From a checkpoint of a small transformer trained on Wikipedia: 5.27M parameters.
Each number is 50 + 12 x the weight over its row's rms, rounded and kept within 0 to 99. Layers, rows and columns count from 0. The size before them is the row's rms in percent of the matrix's.

# q: layer 3 attention query, 96x96, rms 0.142, rows 0-31, columns 0-95
# k: layer 3 attention key, 96x96, rms 0.136, rows 0-31, columns 0-95
# v: layer 3 attention value, 96x96, rms 0.123, rows 0-3, columns 0-95
# o: layer 3 attention output (transposed), 96x96, rms 0.111, rows 0-3, columns 0-95
q0 074:51 65 48 41 56 54 39 63 49 55 43 30 66 47 71 52 65 53 71 50 47 58 51 58 63 65 50 63 38 61 38 56 43 36 64 58 31 56 45 51 53 38 57 63 20 38 51 40 47 52 36 49 60 39 48 39 61 50 33 26 65 52 68 64 61 42 61 34 49 56 61 54 50 62 39 46 63 28 50 43 32 35 56 22 43 61 72 59 48 73 29 73 46 45 58 48
k0 100:47 46 54 46 59 36 28 55 60 64 63 67 29 45 66 38 51 47 59 29 50 73 62 51 59 59 69 55 53 46 56 42 65 51 40 62 50 62 56 61 53 22 73 48 42 48 47 37 26 66 47 45 77 40 58 58 62 38 49 46 43 43 49 67 56 61 41 56 73 59 71 37 56 55 44 65 45 45 38 50 55 65 37 44 68 27 59 57 35 59 53 50 36 53 64 30
q1 070:51 70 54 53 66 53 46 73 55 54 53 30 40 66 56 64 65 40 56 51 20 64 48 56 62 57 55 61 40 54 35 42 48 51 49 66 57 55 61 41 69 50 56 58 41 48 47 42 47 44 48 46 59 43 72 67 74 68 30 40 55 44 59 68 74 61 49 31 43 61 47 64 37 72 42 45 39 49 36 44 47 45 34 15 49 42 68 53 60 68 53 47 37 52 64 56
k1 069:53 61 80 44 50 40 37 40 45 61 50 59 51 43 45 38 50 61 58 36 37 57 54 45 48 66 40 55 57 51 35 48 57 53 67 67 62 57 36 57 41 43 61 46 26 33 56 46 41 58 52 30 56 40 57 63 73 71 39 67 42 57 39 38 45 68 69 56 67 52 62 66 42 54 27 53 59 52 74 63 44 53 40 37 59 47 54 70 49 45 46 66 32 35 72 23
q2 080:63 70 50 51 41 43 70 54 59 47 57 60 63 66 87 60 60 58 40 54 45 52 65 63 48 55 33 72 58 58 71 50 41 43 51 55 62 48 54 57 53 54 32 33 47 46 43 45 82 38 62 58 47 59 50 63 51 57 47 12 52 36 47 56 39 55 57 41 51 46 61 41 48 35 38 65 63 41 48 49 37 49 77 36 66 44 52 25 51 52 40 41 53 51 31 44
k2 097:52 28 60 62 49 51 41 46 34 36 32 31 57 66 26 63 49 44 48 49 88 59 40 53 44 48 48 77 48 54 44 37 65 50 35 62 51 44 58 42 54 82 55 56 39 64 44 47 45 48 50 56 38 47 37 37 41 49 45 50 46 49 46 35 50 45 47 69 28 53 33 40 57 33 58 52 45 37 62 34 50 35 69 43 60 45 33 46 61 74 47 39 41 43 53 78
q3 080:53 51 30 59 42 36 59 39 34 38 57 75 54 55 42 54 47 51 32 62 46 61 63 75 48 54 29 58 86 63 56 56 62 43 39 70 60 52 63 48 36 60 38 39 35 53 42 53 49 49 34 35 41 54 50 46 35 43 51 54 39 43 56 58 28 30 57 46 32 49 53 44 60 30 44 67 58 35 67 61 36 36 67 51 56 41 38 42 60 36 52 36 66 61 29 51
k3 076:46 40 39 65 35 42 63 51 51 61 56 45 45 47 36 64 31 25 45 70 63 48 38 44 67 34 54 50 38 41 65 52 47 60 34 58 26 46 47 48 60 53 38 42 49 64 52 53 56 51 46 64 43 61 38 27 37 36 57 35 57 62 65 47 39 35 46 60 45 39 42 33 65 29 62 50 24 55 44 39 69 46 49 50 47 51 19 33 53 47 68 22 67 44 49 62
q4 097:75 51 68 34 59 38 54 70 52 58 56 49 52 69 55 57 65 67 28 47 67 53 46 64 45 62 47 61 61 52 73 61 56 74 37 38 46 40 38 45 58 69 61 34 45 55 36 47 54 34 72 67 66 58 57 69 53 64 29 33 57 77 51 42 53 56 48 60 56 38 47 41 54 58 46 70 58 35 48 36 38 57 51 45 64 55 35 52 66 33 54 39 53 59 40 41
k4 107:65 45 26 52 51 42 51 51 57 55 60 40 79 64 37 79 66 27 44 61 83 37 59 32 64 25 41 50 44 53 58 48 36 46 44 65 36 53 52 50 42 57 50 67 53 62 49 69 52 47 76 56 38 33 44 41 53 56 46 33 64 53 46 65 56 50 43 56 56 46 40 29 62 63 65 52 37 52 36 52 55 41 55 44 59 39 35 48 46 53 38 49 67 55 43 77
q5 104:35 55 36 53 60 53 48 31 55 44 33 39 53 52 48 45 46 33 49 65 47 45 49 52 42 70 56 54 64 52 46 38 52 56 50 35 56 45 35 37 35 61 46 72 46 57 47 32 57 49 27 46 46 33 37 61 55 33 35 62 45 51 36 51 32 30 31 27 38 57 52 58 60 65 43 61 55 46 50 38 35 58 78 58 46 29 33 49 31 41 25 56 61 17 52 35
k5 116:45 41 54 57 57 59 60 52 24 57 54 58 37 46 47 28 60 63 57 49 74 60 40 35 42 66 66 56 32 60 38 44 67 38 46 40 45 57 55 72 40 22 54 57 29 60 68 59 78 43 45 50 60 39 39 50 68 65 43 37 54 43 62 33 36 50 32 35 61 45 54 47 43 62 60 49 43 50 55 57 57 78 45 55 54 51 50 56 30 71 36 63 55 42 58 31
q6 096:60 74 51 36 28 56 70 37 37 40 62 34 62 49 76 53 54 32 39 48 32 69 51 50 55 62 56 34 57 63 57 51 43 57 55 36 54 50 52 47 36 60 22 57 58 41 49 63 54 25 55 48 33 52 37 50 42 62 45 40 61 69 55 48 54 39 63 48 39 41 42 49 58 63 49 71 50 28 31 40 26 52 55 52 37 45 46 26 61 50 55 41 70 70 40 47
k6 064:40 40 44 36 63 49 54 65 53 63 53 58 43 59 41 42 80 36 55 56 67 36 41 60 74 36 56 58 43 27 65 63 59 60 37 55 41 60 50 47 52 39 54 66 54 55 60 65 60 46 47 44 44 42 49 27 42 38 42 26 55 48 37 51 46 61 38 69 62 50 62 36 78 40 64 51 32 49 32 39 65 49 71 56 63 50 43 30 58 45 60 56 75 34 44 64
q7 109:29 66 36 58 53 46 53 42 53 44 48 44 39 56 47 35 55 45 46 60 48 49 43 64 54 25 61 64 64 53 44 40 06 58 36 68 24 46 40 27 39 36 55 48 63 35 75 50 55 58 46 57 47 34 39 32 52 42 64 33 52 46 40 44 46 63 32 58 40 45 57 68 62 47 44 46 55 55 40 34 43 32 27 45 53 61 66 40 27 38 45 52 45 54 51 54
k7 107:50 54 54 37 41 44 57 55 53 49 27 62 23 56 49 60 65 40 89 60 47 72 47 51 42 51 63 79 43 51 30 39 44 55 44 77 47 26 48 34 57 57 30 38 41 36 35 59 42 56 52 54 45 47 42 52 44 39 36 24 51 46 65 38 49 64 60 53 54 55 41 49 53 57 50 66 59 54 50 50 56 47 73 56 40 42 44 33 37 54 37 50 36 44 72 65
q8 116:32 55 56 22 56 51 57 50 36 47 68 53 42 40 35 32 54 43 47 64 65 31 45 40 57 63 71 33 69 45 53 21 50 48 58 55 51 63 47 43 47 44 63 49 46 38 31 57 34 50 51 43 36 52 50 36 71 70 62 36 47 40 47 66 56 43 53 40 39 55 39 53 78 61 73 46 68 47 72 49 24 46 57 44 47 60 52 67 54 35 41 39 68 48 47 55
k8 124:49 46 43 24 42 55 29 37 41 50 42 62 36 51 54 48 37 54 65 72 31 47 55 39 63 73 47 40 60 46 39 51 50 50 39 44 13 47 38 31 67 32 51 73 47 50 65 52 37 65 50 35 48 52 52 46 58 51 32 62 48 67 63 47 44 63 57 34 46 28 60 45 31 59 51 55 47 21 39 56 60 43 57 54 55 45 50 66 67 58 45 55 66 37 67 54
q9 109:62 25 58 39 55 65 69 34 37 54 51 58 36 42 50 60 65 45 44 54 71 30 54 41 53 75 54 41 66 61 59 45 67 61 47 36 58 71 54 57 38 25 54 74 55 54 48 43 64 35 54 56 48 46 56 52 40 58 49 42 34 68 68 41 58 50 57 40 44 68 48 30 70 52 59 50 50 41 45 28 63 27 45 55 62 44 37 64 57 42 31 49 43 65 40 33
k9 108:54 58 43 56 65 36 49 37 49 48 65 58 54 61 71 62 38 49 55 69 60 44 41 43 65 49 50 33 51 42 51 47 39 51 48 64 50 49 59 74 34 73 69 57 40 65 27 58 47 64 50 51 54 57 70 63 72 32 57 67 51 79 61 52 32 41 48 49 51 34 37 57 60 63 55 51 63 47 72 64 51 51 80 41 54 34 57 54 70 54 37 37 41 69 52 55
q10 118:23 33 45 37 49 46 43 53 47 60 59 57 32 62 45 59 64 57 52 77 38 54 55 72 67 60 51 48 39 59 64 41 69 52 21 47 53 52 49 61 50 36 51 42 46 57 54 43 53 37 36 30 47 66 81 54 51 31 68 45 37 42 59 21 49 57 55 72 68 51 38 33 30 50 52 46 44 33 61 58 57 64 50 33 55 51 32 59 48 53 36 48 47 59 52 40
k10 116:66 54 31 58 19 36 37 41 29 54 52 37 69 29 48 52 61 54 38 66 37 62 41 15 51 38 42 45 63 35 61 53 62 38 60 34 61 43 63 63 51 57 49 55 49 57 37 44 50 57 57 67 51 47 56 61 51 46 34 59 22 56 62 57 30 53 43 58 40 45 37 47 53 39 60 62 64 47 42 37 28 44 37 43 60 68 54 44 40 34 50 32 51 40 44 31
q11 124:46 63 56 53 57 67 51 62 44 50 43 40 55 43 48 77 70 42 67 70 66 47 39 54 51 59 50 62 33 28 43 49 55 35 53 63 72 38 66 42 36 31 37 52 48 42 71 39 41 65 52 60 64 57 52 65 42 63 38 50 69 46 35 38 68 50 64 52 43 46 56 32 46 59 41 51 40 63 72 53 61 45 18 50 41 40 53 36 50 64 64 27 67 49 40 46
k11 123:52 50 68 41 58 15 53 64 46 78 74 58 59 29 47 39 53 54 52 43 48 38 58 34 60 49 39 39 47 25 44 69 49 45 49 58 57 52 38 47 58 56 38 54 38 64 56 56 71 47 51 37 34 29 47 44 61 48 68 39 42 45 57 41 32 50 49 54 68 43 63 57 63 31 39 55 62 59 39 60 57 39 69 41 30 35 50 50 42 32 46 66 34 28 62 46
q12 113:48 55 63 39 52 41 94 28 48 52 40 64 61 48 57 57 57 50 51 35 42 39 57 28 43 45 31 34 68 56 58 59 49 41 38 40 61 34 52 42 46 60 30 40 51 52 46 62 64 33 46 41 35 68 47 43 53 58 62 61 61 49 30 35 32 52 40 49 54 29 43 40 36 47 51 58 77 39 55 61 65 43 65 77 53 51 53 37 43 38 43 63 61 40 40 46
k12 093:50 28 65 74 45 54 36 52 53 57 40 55 33 41 30 51 34 46 51 67 66 53 37 61 49 45 48 37 38 40 46 43 63 66 37 60 32 52 64 72 49 70 45 48 32 60 48 52 52 56 58 46 50 51 49 52 40 47 39 32 43 65 75 31 45 68 59 60 40 47 53 53 55 31 76 60 17 55 49 42 59 48 58 55 69 59 20 61 44 60 70 39 53 55 52 56
q13 096:64 55 46 50 40 43 70 44 45 56 37 46 61 56 75 55 64 51 40 56 55 51 62 48 38 56 35 57 64 45 55 54 22 44 24 59 57 39 50 50 49 36 37 32 48 54 46 41 68 49 58 41 40 65 37 60 43 57 65 38 56 40 57 55 26 57 50 46 56 62 63 38 27 31 32 58 75 41 39 55 58 49 72 62 62 31 41 44 44 63 41 58 75 67 26 48
k13 082:46 35 45 68 51 75 51 58 41 62 49 48 61 55 32 55 56 37 42 66 66 61 24 53 59 44 65 53 22 50 58 50 50 50 47 48 66 51 52 55 55 64 43 59 55 64 47 47 50 59 52 45 48 47 47 69 45 55 39 57 51 59 47 29 48 63 42 68 26 38 33 62 47 28 78 46 34 73 58 47 49 32 63 52 57 57 18 61 68 56 68 27 50 50 53 58
q14 083:43 34 51 48 39 57 67 32 42 47 58 61 60 46 44 49 42 50 17 67 69 39 58 61 31 57 39 35 64 59 56 50 52 51 37 51 49 47 52 56 28 57 33 42 50 44 46 64 52 56 51 39 35 67 28 40 41 44 66 58 46 48 46 46 23 43 50 45 48 59 64 31 49 38 41 73 66 35 50 42 42 54 71 80 58 39 29 57 39 34 39 54 63 53 27 46
k14 067:48 45 30 51 46 58 61 53 47 53 62 47 42 60 52 63 56 24 41 62 58 48 35 52 69 43 58 44 39 43 71 56 41 60 24 39 28 44 59 44 54 51 53 57 51 68 54 63 64 49 51 63 37 58 42 27 35 45 53 31 63 52 55 59 39 45 30 44 48 39 46 36 73 42 75 48 29 48 31 37 60 45 60 50 53 53 23 40 63 49 54 23 62 42 47 78
q15 082:57 48 73 44 27 36 64 35 50 43 55 57 55 51 52 57 48 58 25 43 71 30 63 40 54 49 39 57 45 39 85 52 69 45 51 40 45 52 53 49 45 29 45 41 39 48 57 54 57 48 74 58 47 70 44 63 34 66 66 56 75 64 59 34 36 57 53 62 55 46 61 43 39 30 56 57 56 37 26 54 54 62 51 74 50 62 42 44 54 48 56 60 47 70 39 38
k15 077:39 72 36 46 63 30 58 55 80 34 87 57 36 65 33 48 60 42 46 55 59 35 38 47 56 44 49 51 60 41 47 54 43 42 54 63 47 45 45 40 44 67 51 57 49 57 41 44 42 44 51 68 46 50 51 50 43 39 56 64 49 72 50 47 58 40 55 57 51 63 34 56 71 74 51 43 69 51 32 53 60 45 77 49 49 36 53 37 30 38 69 52 64 39 23 63
q16 078:59 71 46 62 21 38 68 36 38 59 82 61 39 58 58 57 57 40 27 49 36 77 62 66 45 49 21 49 53 39 52 43 54 52 42 66 42 45 76 49 41 33 36 49 53 46 53 47 49 53 41 31 21 57 33 52 42 56 58 46 60 44 51 45 37 60 59 53 43 62 48 54 40 31 54 63 46 43 47 58 53 48 54 59 54 50 48 38 53 40 63 56 59 72 24 52
k16 067:35 47 36 56 53 53 59 65 61 58 64 58 40 58 37 61 65 28 60 63 49 42 44 67 70 35 56 54 37 32 77 51 49 70 37 45 44 42 55 31 54 58 38 60 57 62 45 65 54 52 45 55 40 54 52 36 34 42 44 47 63 68 42 44 41 57 52 61 42 44 48 25 77 33 60 45 33 56 31 40 59 41 73 50 46 53 42 31 55 49 72 37 68 34 37 65
q17 102:47 30 58 59 57 60 62 53 51 33 38 50 38 52 29 43 36 63 35 28 47 40 37 15 40 66 58 41 49 48 40 45 38 49 54 45 53 76 48 39 68 66 57 60 48 55 50 51 44 55 75 61 64 46 45 56 53 72 40 69 58 56 31 60 55 43 49 56 30 38 57 60 65 58 47 37 64 43 29 30 66 56 61 64 45 63 40 71 50 53 52 70 50 42 40 53
k17 082:48 64 63 49 62 63 55 38 62 42 57 41 49 54 67 33 29 53 68 35 48 58 62 37 32 56 43 37 46 73 35 40 40 58 64 62 62 40 34 41 36 34 56 61 66 36 59 46 29 51 53 40 52 58 48 84 51 57 62 71 57 49 55 47 58 42 66 30 49 57 41 56 27 68 40 48 58 56 72 80 43 60 44 49 39 56 53 63 43 49 45 52 41 66 53 42
q18 105:34 41 61 37 57 55 54 42 39 53 35 62 50 56 48 58 51 56 55 62 40 52 33 58 55 54 47 41 44 73 48 58 63 51 52 57 54 51 34 59 44 78 43 70 73 55 44 37 61 26 82 40 47 53 58 48 61 59 45 33 53 67 48 33 53 32 38 49 37 37 63 49 51 75 39 46 63 30 17 47 38 64 34 37 50 64 65 51 38 57 52 48 39 57 30 55
k18 143:47 49 68 32 75 47 40 42 61 39 41 38 60 54 63 43 65 50 65 29 52 59 42 50 28 55 61 44 40 52 39 51 54 24 64 50 68 53 66 58 45 38 65 56 53 37 44 48 55 42 67 49 57 29 68 61 72 37 30 41 49 35 42 50 62 75 57 41 74 51 50 53 30 45 32 64 56 47 59 38 55 35 41 27 65 50 62 53 29 57 50 58 49 44 60 40
q19 119:47 72 22 50 32 21 50 51 48 27 41 34 28 45 55 44 57 73 62 54 24 59 25 37 68 56 38 52 66 57 71 51 49 39 50 34 54 49 58 48 49 41 46 41 39 26 28 46 65 49 21 48 49 42 42 57 41 56 55 55 47 47 41 56 57 52 60 54 48 53 49 43 56 47 47 71 57 38 48 42 64 47 57 49 27 52 48 26 39 50 27 56 51 46 51 48
k19 120:53 60 55 64 43 46 44 32 50 41 51 57 54 49 34 21 47 67 57 49 54 65 50 51 69 52 49 74 51 73 30 57 63 24 55 86 41 35 50 55 47 61 49 40 35 52 63 39 46 68 46 67 68 54 60 60 43 38 73 54 49 64 59 37 50 55 46 60 46 51 45 48 32 36 32 40 56 45 67 63 48 65 53 43 57 30 40 67 29 53 44 55 44 50 39 35
q20 115:51 50 48 39 52 60 58 45 69 35 46 34 50 29 41 44 55 49 18 38 42 57 56 55 49 63 42 42 38 55 60 40 35 46 55 50 54 47 43 71 48 62 33 20 24 40 48 78 69 35 51 44 67 71 37 49 55 56 51 59 50 42 53 54 51 43 46 68 49 34 55 44 56 55 41 74 47 53 43 63 31 62 74 46 37 50 40 72 50 33 56 69 36 33 43 50
k20 112:67 57 59 44 57 54 69 27 53 50 51 28 56 58 58 51 42 48 29 26 44 49 53 30 44 54 44 56 49 39 64 51 82 59 38 58 46 58 58 76 55 31 69 61 48 39 47 40 49 57 59 50 56 59 44 38 42 72 41 66 58 37 35 65 41 53 42 53 50 49 59 57 50 46 65 60 34 58 21 29 48 60 48 64 63 38 39 64 61 64 54 75 56 44 57 35
q21 108:48 29 50 80 51 40 53 43 40 44 50 48 31 37 37 54 40 57 47 53 33 58 56 31 52 74 50 41 60 55 26 58 67 51 41 42 54 65 59 54 48 47 32 66 40 56 39 49 32 51 60 29 51 36 37 47 33 34 41 68 52 54 45 77 60 59 66 42 60 54 56 52 52 36 47 66 22 33 33 64 59 40 56 53 47 53 28 62 55 52 60 51 69 68 40 57
k21 119:42 74 56 71 45 52 68 53 53 45 54 47 51 46 73 56 30 50 55 57 54 52 51 48 57 40 41 39 30 49 79 61 43 64 43 38 50 47 58 47 50 53 54 46 56 42 65 56 52 66 43 59 52 68 64 72 50 48 57 75 60 52 42 51 54 46 51 41 57 30 48 31 52 48 55 38 46 65 58 54 18 61 23 49 44 39 51 50 73 39 57 18 51 75 43 27
q22 105:47 37 57 55 60 53 54 34 56 46 50 50 58 59 54 44 54 42 43 75 79 40 34 67 64 31 63 57 67 54 36 50 60 55 74 48 51 31 54 56 42 55 58 58 56 57 46 43 57 58 62 36 56 51 55 19 67 51 45 36 34 45 53 48 50 47 44 26 51 43 47 33 76 57 69 14 52 56 50 58 55 41 61 63 32 52 70 63 26 45 60 59 37 51 52 53
k22 111:54 27 59 47 36 39 50 35 40 63 28 50 42 57 53 66 30 52 66 58 27 37 52 53 69 69 40 39 63 46 33 47 58 51 60 53 56 39 58 44 64 41 62 46 50 51 44 45 63 38 29 48 41 50 58 64 44 42 35 43 44 61 48 78 55 58 28 53 58 36 77 61 36 72 44 58 44 38 45 45 76 63 35 41 43 32 39 57 57 58 65 55 67 52 64 55
q23 108:55 72 55 70 46 44 43 40 63 37 65 36 53 50 64 49 50 48 44 34 48 37 49 52 27 47 38 63 37 39 32 39 61 73 50 33 61 30 60 38 53 60 78 38 67 51 63 48 39 45 54 60 43 37 52 50 61 53 42 43 61 53 53 47 72 48 32 64 25 55 52 42 60 50 40 55 34 49 63 47 47 65 71 46 59 51 30 58 57 53 56 65 72 22 64 44
k23 125:46 40 47 46 48 52 62 51 33 83 40 52 48 66 25 58 56 50 59 51 62 43 77 33 44 51 60 65 51 49 48 53 56 63 49 27 43 49 45 66 22 42 30 51 42 67 49 54 68 36 34 47 51 26 52 33 47 62 44 42 48 41 51 67 44 56 44 49 63 53 65 42 43 54 50 35 29 50 43 63 57 72 59 60 55 33 44 49 35 74 49 70 52 37 64 33
q24 105:33 71 63 47 54 33 37 37 58 41 69 52 51 57 48 32 44 29 56 27 57 15 68 39 48 26 47 49 41 39 54 52 53 51 30 46 56 51 72 45 48 54 75 30 54 60 63 59 40 64 55 45 35 74 58 54 62 49 45 78 44 33 43 63 59 55 66 50 59 41 43 52 42 66 56 51 67 44 56 57 58 41 45 52 54 59 51 50 56 59 57 44 68 55 27 41
k24 111:33 38 50 48 41 65 36 53 52 39 46 44 58 37 21 61 32 61 61 56 35 39 83 32 44 34 39 48 39 47 41 54 51 45 47 42 32 45 35 37 48 45 49 52 59 43 63 65 38 54 39 52 37 60 43 44 39 65 44 74 39 66 67 40 78 47 55 31 27 56 57 68 40 47 49 36 51 56 59 49 52 65 54 58 36 64 67 39 43 50 51 57 78 49 63 58
q25 112:71 51 71 57 62 41 49 32 47 53 37 48 48 43 47 65 42 62 48 36 73 33 61 46 59 46 55 42 62 46 52 61 65 45 36 28 62 67 54 49 66 49 56 62 77 51 68 39 58 38 59 43 44 57 54 21 51 26 41 51 50 47 52 60 44 43 66 33 55 54 58 28 49 35 68 29 41 56 69 63 54 53 45 65 51 57 70 46 72 51 52 52 52 78 54 36
k25 108:45 31 46 54 31 33 58 55 39 38 53 48 51 45 49 59 21 56 64 57 45 31 82 63 42 50 50 41 61 52 47 59 47 48 42 61 56 55 42 47 57 69 64 40 58 34 50 54 38 48 49 70 59 42 66 44 53 42 55 65 24 61 61 49 63 20 40 56 41 64 44 47 42 61 41 54 65 45 76 37 45 42 34 63 63 35 41 55 64 36 58 43 60 75 63 37
q26 108:51 44 40 44 68 51 46 34 29 36 58 56 66 46 50 41 56 38 59 34 08 71 44 41 42 54 56 42 49 50 50 42 54 54 63 43 49 38 49 55 29 55 54 47 48 70 58 44 69 50 35 54 34 48 63 45 44 51 45 54 48 69 37 58 74 27 66 55 35 54 59 42 73 46 35 31 57 30 71 62 52 47 69 50 45 54 67 64 54 40 44 38 46 67 37 44
k26 108:31 45 61 42 64 58 45 43 40 36 48 49 49 29 33 65 41 59 55 39 61 45 43 52 29 70 52 56 47 52 57 44 80 40 63 73 56 37 40 68 43 58 59 43 52 66 50 51 42 49 45 47 59 32 57 39 40 38 39 59 52 51 70 47 72 42 45 81 40 48 50 49 30 24 45 43 54 52 70 45 47 37 59 50 41 42 49 53 30 68 39 64 76 34 65 43
q27 115:65 47 57 56 50 51 58 24 78 54 38 27 43 62 62 34 65 35 29 55 67 39 68 46 54 62 39 65 51 42 46 40 36 64 31 55 25 39 38 61 63 34 42 45 55 51 47 54 55 67 39 54 62 59 39 42 55 44 29 51 34 58 50 39 44 43 65 53 59 50 56 59 43 61 50 59 33 41 23 36 63 51 35 42 35 53 62 57 35 48 36 63 37 33 62 43
k27 120:53 26 49 55 49 39 69 50 47 66 44 55 42 56 25 46 53 59 69 62 52 41 44 50 61 57 59 82 43 38 38 43 55 66 44 57 62 72 51 51 39 57 57 62 18 46 34 62 42 46 56 70 51 40 60 62 56 53 55 56 56 67 28 55 45 57 32 52 44 55 46 49 50 50 61 53 64 67 46 38 26 67 80 53 59 28 64 32 37 38 50 52 54 56 61 60
q28 102:58 58 59 57 46 49 42 32 54 40 49 41 59 71 49 59 48 43 49 46 69 43 45 44 61 39 61 46 27 61 54 47 60 37 49 61 58 67 74 23 46 45 54 84 39 70 54 46 37 38 65 58 73 56 40 40 37 47 41 63 50 53 70 36 31 64 54 45 45 23 49 60 52 49 64 39 57 71 23 31 58 37 59 52 60 65 45 47 49 38 54 54 58 48 40 38
k28 117:32 33 62 66 57 53 49 60 68 43 50 41 30 62 67 47 34 61 44 51 59 67 62 46 58 33 48 41 54 53 50 36 55 53 49 64 53 38 30 27 53 49 59 63 69 34 47 53 61 43 22 55 37 72 46 60 46 40 57 45 46 70 49 55 41 47 50 42 53 68 45 49 68 84 45 68 45 59 38 74 57 65 50 39 42 49 61 36 39 36 47 51 55 51 21 50
q29 113:44 70 64 45 56 58 58 57 41 26 38 32 46 41 45 63 43 60 53 70 38 69 34 74 58 42 50 36 62 45 56 36 44 43 74 50 51 42 50 30 50 64 42 50 53 33 58 36 62 52 70 31 62 44 51 46 57 47 45 48 68 52 21 20 57 54 43 52 32 58 49 52 73 52 54 51 49 36 62 67 31 58 44 42 37 53 48 38 60 30 48 50 69 41 67 54
k29 113:68 47 71 30 55 26 57 48 25 59 45 65 38 47 67 27 47 53 77 55 54 43 42 39 58 63 39 37 56 48 33 66 69 40 51 76 51 37 47 38 42 54 51 50 38 42 60 46 50 48 47 46 45 30 48 36 44 58 49 34 38 37 62 55 42 55 55 68 68 57 57 28 37 57 36 49 55 42 44 43 68 48 52 49 60 22 40 56 42 42 39 60 49 21 57 43
q30 114:50 44 69 64 78 55 32 33 55 38 45 49 41 34 48 70 40 35 67 46 53 20 50 40 36 39 75 44 54 59 44 67 48 56 46 53 58 40 59 51 42 61 49 66 50 56 29 63 70 61 38 39 57 37 55 38 48 52 45 61 48 52 38 46 50 40 57 44 21 46 46 42 55 50 58 49 53 56 38 49 34 49 54 55 43 26 63 62 76 63 53 43 76 34 59 28
k30 122:41 43 80 41 49 44 51 40 40 64 42 51 43 46 50 42 34 69 34 64 76 37 54 50 45 52 71 24 39 37 31 57 57 42 40 71 50 63 36 55 33 48 61 38 57 50 67 41 37 43 56 55 43 55 50 35 48 46 61 55 53 47 72 48 57 24 42 33 47 55 46 61 22 56 41 20 49 65 44 36 62 44 53 54 43 56 54 36 58 29 65 43 57 42 59 55
q31 108:33 33 48 60 51 57 58 62 65 54 53 36 31 38 63 42 59 51 57 46 63 25 65 55 42 59 58 40 42 48 37 47 35 53 53 46 58 66 67 47 52 53 43 64 68 62 50 27 36 68 54 59 30 54 52 38 32 43 38 41 39 48 66 57 58 49 70 45 58 41 61 49 36 47 42 41 49 66 62 28 87 44 44 50 22 64 36 63 52 40 54 55 68 61 47 66
k31 116:43 49 45 47 30 55 47 55 44 57 54 66 68 53 67 43 42 32 43 46 41 50 43 33 71 28 39 37 61 49 67 56 47 55 60 44 45 50 58 32 59 56 43 61 77 48 52 49 50 83 48 25 44 48 67 58 54 36 79 44 66 50 34 46 39 56 39 29 56 49 69 63 62 38 60 63 64 66 53 69 36 64 52 60 34 64 49 47 55 49 49 44 38 71 45 56
v0 095:65 49 48 42 63 38 42 66 60 67 49 65 52 53 42 49 49 53 39 27 53 28 45 38 54 41 48 67 45 32 47 48 53 56 62 49 63 56 60 32 33 47 54 42 49 40 49 63 32 83 36 49 34 51 32 60 40 45 53 43 71 45 31 50 50 37 59 31 84 62 38 53 71 60 54 60 48 46 45 46 58 50 29 47 72 38 26 54 48 44 71 40 60 59 42 51
o0 094:51 42 75 63 83 38 42 57 57 56 52 56 51 52 43 62 59 61 28 43 45 55 61 46 44 58 37 44 36 51 42 61 56 53 57 39 62 49 51 42 30 67 41 55 70 60 49 80 38 51 48 56 26 46 43 40 35 59 46 63 69 45 45 43 51 53 62 54 54 58 48 36 49 48 55 63 67 42 70 26 63 55 53 55 75 32 26 58 46 67 48 34 40 39 45 25
v1 111:68 42 62 62 51 40 49 91 49 67 56 68 39 38 38 44 50 58 36 45 34 43 48 60 45 53 68 29 49 50 56 55 38 63 54 38 55 36 44 40 38 53 55 59 70 55 44 50 62 51 54 47 41 47 44 63 38 49 58 39 46 36 51 29 27 61 58 38 52 65 62 41 70 43 73 48 36 74 44 38 71 43 48 67 29 29 51 73 47 49 58 63 46 48 46 52
o1 108:69 24 55 26 34 69 68 49 37 60 59 50 44 63 36 62 53 34 23 70 48 30 48 58 62 41 61 29 53 48 44 58 42 62 38 26 57 52 45 45 40 78 48 35 43 39 58 63 39 50 37 47 38 53 49 49 53 50 76 64 40 44 55 57 60 63 52 49 43 53 50 48 43 41 48 59 41 23 59 37 52 53 55 37 63 48 72 74 45 55 56 50 47 35 61 47
v2 103:61 45 39 29 63 50 50 47 32 54 51 45 57 40 60 52 52 61 45 52 72 87 46 41 63 56 46 51 77 80 46 55 48 65 47 42 58 37 49 58 38 58 55 51 14 40 35 52 51 40 55 42 43 56 46 55 56 74 46 65 59 68 56 50 33 53 47 66 44 60 67 57 60 58 46 66 47 41 36 34 49 53 63 57 54 22 51 60 69 61 43 65 53 60 36 59
o2 098:34 56 47 44 60 32 51 42 51 35 45 29 52 54 47 50 46 61 49 56 79 54 40 44 58 45 40 37 68 67 44 67 30 70 46 62 51 39 44 79 29 81 56 61 44 52 57 30 40 60 61 53 44 46 46 36 56 60 57 61 56 46 63 35 55 39 70 52 37 60 58 75 56 62 47 56 56 57 61 65 24 43 66 46 31 62 66 51 47 42 55 52 54 54 47 70
v3 093:45 56 24 42 57 83 34 53 37 47 41 63 35 41 51 61 71 62 51 52 53 58 69 54 45 62 50 50 52 49 51 44 25 46 34 44 75 40 46 28 53 48 35 48 44 38 38 59 65 62 52 41 32 51 47 71 49 37 56 60 40 35 40 26 61 74 34 57 63 51 58 36 50 61 50 49 57 48 38 62 65 39 42 73 60 37 38 52 58 71 54 57 56 48 68 45
o3 093:18 40 47 62 27 51 38 47 37 45 67 64 53 57 66 56 59 55 61 85 54 49 58 25 62 56 38 41 41 31 48 44 36 57 47 47 69 32 34 61 60 63 45 39 31 44 54 47 46 48 42 39 30 38 35 62 55 42 40 79 42 51 50 44 40 29 38 59 56 72 36 29 56 52 60 41 60 30 43 63 54 39 59 42 54 49 47 48 39 47 50 43 52 48 52 43